{"num_hidden_layers": 12, "hidden_size": 192, "num_attention_heads": 9, "num_key_value_heads": 9, "head_dim": 32, "intermediate_size": 384, "vocab_size": 512, "hidden_act": "tanh_gelu", "norm": "layernorm", "norm_place": "pre", "norm_eps": 1e-05, "positions": "rope", "rope_theta": 10000.0, "rope_fraction": 1.0, "qk_norm": false, "attn_scale": 0.177, "bias": "all", "tie_word_embeddings": false, "parallel_block": true, "init": "normal", "init_std_qkv": 0.0361, "init_std_o": 0.0, "init_std_up": 0.0361, "init_std_down": 0.0, "optimizer": "adamw", "learning_rate": 0.00203, "lr_mult_qkv": 0.7, "lr_mult_up": 0.608, "beta1": 0.9, "beta2": 0.99, "lr_head": 0.00744, "max_grad_norm": 0.5, "warmup_steps": 280, "schedule": "wsd", "decay_fraction": 1.0, "decay_shape": "exp", "final_lr_fraction": 0.1, "batch_tokens": 32768, "max_seq_len": 512, "doc_mask": false, "train_tokens": 140900000, "max_steps": 4300, "dataset": "wikipedia_en"}
Each number is 200 + 40 x the weight over its row's rms, rounded and kept within 0 to 999. Layers, rows and columns count from 0. The size before them is the row's rms in percent of the matrix's.

# v: layer 6 attention value, 288x192, rms 0.0392, rows 141-149, columns 0-191
# o: layer 6 attention output (transposed), 288x192, rms 0.0313, rows 141-148, columns 0-191
v141,105,169,186,250,251,139,254,198,246,174,188,232,201,152,229,175,160,234,211,280,157,162,119,218,182,191,269,184,271,172,160,178,169,141,198,138,229,234,238,151,217,235,193,211,146,166,153,300,156,203,198,227,222,267,105,241,172,208,219,211,167,155,205,270,193,197,199,170,242,304,117,207,214,195,201,196,148,230,196,177,148,171,146,234,222,215,137,199,246,256,176,251,197,290,279,234,198,169,178,215,213,155,160,144,169,217,184,267,264,230,178,219,212,233,197,200,267,224,196,155,126,144,217,210,216,165,223,216,244,198,162,228,212,215,257,176,248,264,230,218,174,243,147,188,239,209,106,128,162,207,163,226,198,207,192,163,214,235,126,154,193,234,268,256,167,189,188,143,194,161,155,148,190,149,215,208,171,195,185,224,143,219,164,181,101,170,215,203,181,205,195,169,205
o141,108,264,226,185,226,204,133,153,232,210,308,218,183,267,229,145,223,239,213,229,253,202,243,137,189,153,234,164,216,230,179,225,144,229,162,266,221,178,217,122,174,214,180,58,247,157,154,245,197,216,196,198,252,200,189,173,206,210,260,253,186,240,162,202,183,149,256,223,192,150,200,131,168,194,194,195,134,204,152,196,192,160,249,130,213,236,241,155,174,203,202,190,217,191,216,165,178,216,168,195,251,216,171,252,216,103,248,129,226,204,150,171,229,185,163,209,194,219,235,173,283,196,171,212,119,143,218,181,253,196,230,254,178,157,148,192,259,204,235,167,182,211,199,219,214,208,186,204,266,82,219,108,163,200,224,258,122,151,193,117,237,233,161,196,246,226,197,204,223,269,271,168,190,206,196,183,221,203,182,282,166,220,175,194,162,208,240,183,219,222,213,195,261
v142,096,208,234,199,205,201,221,224,266,182,133,225,210,128,266,217,183,218,217,211,157,217,264,197,228,216,223,168,246,272,231,193,253,177,282,258,212,258,261,130,103,301,211,178,193,104,214,211,232,237,231,148,181,117,200,235,213,150,236,156,178,225,241,137,180,219,247,205,164,245,123,202,156,148,185,198,136,209,176,196,247,184,194,231,308,183,187,224,206,232,215,206,164,149,177,151,218,205,231,202,207,221,261,236,225,199,252,253,202,214,188,178,241,181,241,267,193,241,259,168,170,164,172,174,200,163,260,199,211,121,158,263,238,223,160,211,211,169,180,206,246,121,237,248,166,240,165,188,184,260,219,181,141,256,244,214,227,265,250,130,197,252,234,226,160,165,173,198,136,223,183,196,183,216,242,172,187,179,233,235,232,260,248,99,228,241,183,199,193,229,236,212,162
o142,102,242,266,187,280,147,147,198,232,178,215,226,159,180,176,236,276,186,212,219,215,272,189,249,233,224,166,178,149,167,124,242,155,212,169,225,224,131,111,149,196,96,205,166,138,200,229,198,178,235,179,130,207,202,192,168,166,203,167,213,232,241,232,267,142,182,245,198,148,229,178,207,242,214,212,223,212,261,174,160,214,237,176,231,233,193,215,226,181,305,172,197,180,231,265,113,157,240,303,262,272,208,129,195,160,133,193,182,204,151,151,145,218,145,149,201,192,198,141,174,248,197,253,204,238,203,194,288,230,183,236,115,185,237,207,177,216,216,188,139,159,240,186,227,229,125,198,237,207,206,248,208,208,155,141,218,158,201,152,188,201,173,227,194,296,192,173,164,192,203,256,186,183,179,195,212,190,224,227,232,179,199,123,220,173,245,211,207,287,187,258,193,231
v143,093,124,175,185,270,217,136,222,198,194,147,207,222,237,154,199,140,123,230,202,128,273,207,204,155,261,154,243,200,215,216,228,218,179,197,238,228,304,168,231,203,150,181,178,201,153,221,183,189,216,213,114,139,104,206,131,168,206,251,127,228,211,227,179,142,182,232,174,206,175,217,213,140,225,258,142,238,189,242,245,131,195,216,170,202,236,158,188,181,180,274,134,233,238,209,116,263,193,249,166,248,236,226,200,189,253,164,170,154,156,165,170,186,153,187,159,200,186,209,185,204,131,176,239,147,245,159,167,197,187,220,246,186,106,170,192,195,205,246,185,194,153,189,117,193,229,218,145,274,146,233,226,167,189,190,204,129,222,208,246,251,167,245,165,190,137,192,185,183,206,194,192,174,180,203,218,173,169,252,268,171,199,117,247,249,282,130,162,192,227,221,233,232
o143,095,190,208,195,231,167,212,225,227,184,265,191,259,161,225,243,286,182,186,173,242,160,141,258,259,135,257,176,219,124,260,259,198,178,186,186,173,172,210,201,163,184,170,164,154,202,200,199,193,152,191,184,299,200,191,262,184,201,244,221,185,193,187,201,186,249,232,232,222,218,226,181,193,180,222,136,254,239,180,209,217,198,271,186,186,170,230,186,243,303,240,203,219,204,168,224,203,266,213,172,198,188,183,153,202,195,177,137,149,229,172,174,321,215,139,177,166,225,187,184,199,211,225,136,177,195,161,182,153,145,171,198,146,232,213,203,170,167,246,160,150,174,133,278,138,192,323,243,122,149,178,181,113,148,205,169,279,237,160,225,217,246,228,200,272,191,160,207,224,264,134,229,216,175,131,126,154,165,167,141,251,177,190,173,215,192,261,221,169,234,239,242,212
v144,091,231,159,146,178,149,170,211,174,173,176,271,172,207,197,127,241,258,183,116,198,257,161,204,190,187,201,98,234,185,221,166,208,201,224,159,179,155,306,194,167,209,170,174,185,136,271,165,129,192,151,179,157,273,199,227,215,261,204,222,210,201,115,177,223,209,203,186,187,316,237,107,218,274,229,202,236,245,179,153,178,252,198,191,221,164,212,237,202,208,236,187,261,222,201,240,243,225,192,223,179,143,194,237,157,232,234,190,197,195,213,243,254,217,216,249,168,206,157,201,208,244,204,209,135,176,265,177,267,182,240,217,172,211,128,169,173,182,194,171,170,149,212,192,174,235,229,269,274,167,187,202,204,198,204,161,227,111,211,188,170,189,230,210,253,144,185,146,214,239,173,222,240,149,253,217,264,196,193,321,233,186,116,149,220,227,287,221,223,148,172,211,153
o144,093,207,196,203,231,240,236,233,145,194,178,202,218,166,180,199,191,150,217,160,167,231,179,125,157,225,241,263,165,279,221,199,278,259,233,235,159,205,235,246,145,216,200,200,242,227,246,212,136,150,211,153,191,124,214,205,146,115,193,224,220,198,172,151,138,286,172,177,177,191,213,258,151,203,208,162,192,118,196,223,155,207,204,248,197,281,222,180,252,338,192,220,236,190,238,209,175,182,276,192,222,284,195,216,220,251,176,217,144,224,154,206,152,226,242,164,242,227,245,225,134,238,238,262,188,201,156,119,123,187,205,221,208,166,222,198,202,185,239,199,196,252,226,215,197,251,160,138,183,269,184,244,171,220,120,194,229,204,206,262,236,203,258,196,184,200,119,205,168,176,184,144,210,241,161,172,204,136,211,185,188,114,288,236,152,167,165,173,200,155,146,181,191
v145,096,141,247,118,175,117,199,234,272,185,250,178,213,282,211,190,259,241,179,178,140,252,217,128,190,261,199,139,228,299,239,172,160,132,190,141,209,182,203,165,235,165,213,195,269,221,207,249,217,182,220,268,159,163,241,234,155,222,193,222,207,188,237,161,122,199,266,162,155,148,203,100,151,197,137,220,180,240,203,208,200,235,194,233,259,152,111,265,166,203,224,217,227,174,188,337,202,210,190,202,119,249,265,205,148,175,213,212,219,204,153,141,169,149,180,158,228,176,226,192,153,215,187,165,213,235,200,174,178,233,150,186,141,240,252,148,166,219,267,224,179,137,219,167,156,237,176,211,246,190,184,166,167,185,212,171,160,260,190,245,208,241,206,226,236,151,197,147,156,215,185,195,225,200,155,251,158,200,229,194,160,167,249,168,241,215,197,213,232,146,232,230,219
o145,084,178,170,167,145,238,213,244,122,238,144,164,283,135,188,187,170,179,205,208,131,131,181,200,164,116,242,208,190,199,224,168,236,261,212,160,160,252,249,248,186,261,180,203,190,163,185,141,210,155,246,103,165,178,175,209,188,193,177,214,157,195,164,176,225,229,215,251,229,151,189,217,204,236,164,214,209,150,235,257,163,159,235,181,180,188,200,168,282,249,157,171,216,222,213,209,229,182,199,160,154,201,196,203,208,292,209,212,113,230,249,259,168,210,285,236,227,209,266,253,191,233,180,281,172,210,148,157,143,187,160,263,186,188,163,171,220,169,222,198,189,281,220,225,234,260,224,189,203,293,265,266,159,266,161,152,250,219,153,267,262,225,258,244,207,190,158,242,199,175,126,196,220,223,166,191,166,150,214,207,172,193,271,209,119,144,179,181,212,204,151,241,206
v146,099,163,229,221,216,171,166,210,251,257,190,236,182,147,170,210,212,199,171,168,213,247,201,148,276,203,213,198,151,199,181,223,139,176,223,228,183,204,184,218,146,188,182,230,189,274,257,292,146,241,247,247,238,283,225,181,206,219,233,173,232,210,213,206,221,174,170,145,214,191,216,237,263,216,167,167,218,218,146,160,206,162,150,170,263,187,151,221,243,205,212,157,178,88,237,130,198,155,183,207,173,206,216,116,140,207,176,228,228,165,256,188,214,201,219,174,187,324,222,195,155,171,165,241,132,220,154,216,122,262,181,210,250,173,155,166,207,140,175,172,188,178,173,202,197,191,203,263,187,212,246,218,106,190,157,238,235,98,212,261,155,234,219,286,223,172,140,101,195,167,182,214,154,259,203,198,128,171,215,228,254,182,108,200,206,184,222,221,231,118,232,185,222
o146,097,234,173,197,284,177,220,155,161,198,242,179,195,222,251,125,250,177,263,191,174,159,169,206,238,149,243,298,231,230,252,164,225,185,273,181,182,211,208,126,225,180,211,259,198,153,197,191,231,190,279,95,175,185,171,221,310,193,204,249,173,202,149,188,147,269,178,123,234,181,239,224,192,212,196,204,165,253,227,235,184,249,234,118,127,205,247,124,232,198,283,222,222,169,162,208,133,231,196,171,219,266,212,192,217,143,183,217,144,214,165,204,239,190,170,196,219,210,229,198,228,227,207,197,129,216,202,116,136,139,163,230,149,192,196,261,202,188,249,169,171,177,238,237,161,222,232,114,204,126,223,158,193,202,210,231,240,168,162,259,138,122,247,171,231,214,200,195,170,246,211,234,254,201,198,214,140,190,144,243,183,184,192,175,177,176,240,234,145,241,189,271,203
v147,103,191,154,144,170,231,222,190,198,127,246,258,243,182,172,195,227,196,218,154,187,93,188,203,125,120,101,217,198,212,159,184,210,109,199,219,199,220,311,271,232,206,164,163,260,163,195,238,164,138,139,156,228,228,143,132,241,272,161,201,200,203,190,151,187,210,228,266,272,186,216,155,136,189,195,140,202,205,191,205,217,219,222,239,189,138,218,224,208,222,238,185,208,173,167,159,224,242,154,206,181,180,139,187,204,226,125,220,214,197,174,194,220,180,185,174,136,171,144,215,191,193,212,190,289,167,174,192,241,180,225,200,259,180,232,142,196,262,263,168,187,204,252,251,179,191,185,196,191,245,175,144,213,173,246,332,157,158,171,230,206,193,226,209,211,161,208,258,199,215,184,177,149,213,214,200,284,148,227,163,279,187,196,232,203,241,179,117,192,155,240,114,226
o147,092,219,204,181,196,220,242,225,133,240,165,225,159,132,236,195,196,214,226,133,245,176,179,119,149,237,184,155,257,229,157,309,199,262,167,192,235,218,188,163,210,239,216,206,219,295,205,126,164,194,209,175,170,137,204,275,188,213,223,179,173,155,274,153,129,228,246,250,156,211,180,175,273,159,191,164,192,151,191,190,226,263,210,155,202,216,196,192,244,293,137,154,236,150,208,196,210,224,216,180,242,192,201,231,271,247,177,187,241,212,185,129,249,235,268,128,213,201,276,168,161,227,270,163,194,191,144,188,184,161,219,238,199,221,128,140,187,224,203,191,186,145,134,200,202,250,196,214,268,205,193,235,267,211,174,165,220,143,129,130,288,214,215,170,196,163,214,156,186,193,174,188,231,194,132,182,225,187,175,279,161,183,224,135,213,171,242,233,218,176,251,272,186
v148,106,126,242,209,119,155,245,214,226,240,186,142,170,193,276,222,172,230,216,189,187,192,101,211,172,129,199,181,189,236,218,209,215,175,269,224,226,228,174,234,222,140,200,282,188,163,127,189,282,136,224,191,154,234,140,206,195,234,190,233,171,206,201,232,165,269,124,156,193,210,236,160,172,143,133,200,236,182,225,215,186,172,165,279,143,267,130,190,289,212,117,164,194,218,254,225,148,232,201,267,221,167,172,141,169,150,204,189,173,163,211,199,129,127,188,225,247,238,158,181,147,198,202,188,133,270,213,129,246,209,222,308,246,161,213,163,207,246,202,153,199,190,204,192,193,235,226,212,249,183,200,191,207,245,217,209,150,254,211,173,216,191,153,205,215,241,183,191,166,211,180,184,224,221,249,244,145,167,177,182,264,222,265,229,145,209,229,200,134,163,203,112,213
o148,106,215,156,224,210,139,162,183,169,145,246,161,245,212,248,133,171,182,157,227,277,129,183,137,173,221,242,236,238,241,183,195,179,270,184,206,225,236,223,224,155,283,185,146,265,194,186,212,172,226,230,236,236,182,202,252,198,197,214,254,189,222,179,127,265,196,161,283,140,187,150,117,180,182,209,137,180,239,217,180,305,184,215,197,167,185,227,212,186,136,204,135,247,188,193,193,191,223,166,131,209,178,151,160,219,224,225,184,199,246,202,219,233,251,209,174,179,168,317,205,194,193,208,255,126,183,170,218,192,268,252,255,204,179,109,253,219,208,253,194,237,216,173,123,197,225,229,133,267,100,243,187,167,212,170,202,263,160,156,238,237,199,204,172,167,201,177,266,231,236,115,197,193,145,162,185,231,202,279,268,181,173,205,188,215,185,168,179,179,236,155,238,176
v149,102,200,230,224,166,216,207,186,180,137,167,199,186,229,252,222,153,240,220,231,259,126,182,166,170,267,192,202,119,163,204,187,225,187,165,198,201,293,211,243,203,132,169,149,189,269,168,156,189,158,243,253,221,219,166,227,168,163,141,205,206,107,232,175,201,215,184,238,154,207,183,216,189,148,213,191,131,255,182,269,242,246,146,145,210,204,200,199,241,226,156,207,198,257,147,177,194,192,190,217,171,190,147,235,256,160,225,163,144,239,229,144,149,192,180,196,221,221,192,231,220,159,227,242,267,204,283,183,200,193,231,134,161,162,233,170,245,212,196,189,186,269,257,133,257,190,201,194,113,244,225,148,197,216,167,210,211,121,145,166,162,191,218,241,175,228,137,200,196,252,140,250,224,201,200,150,140,148,153,176,174,315,296,92,192,168,171,174,179,157,140,215,220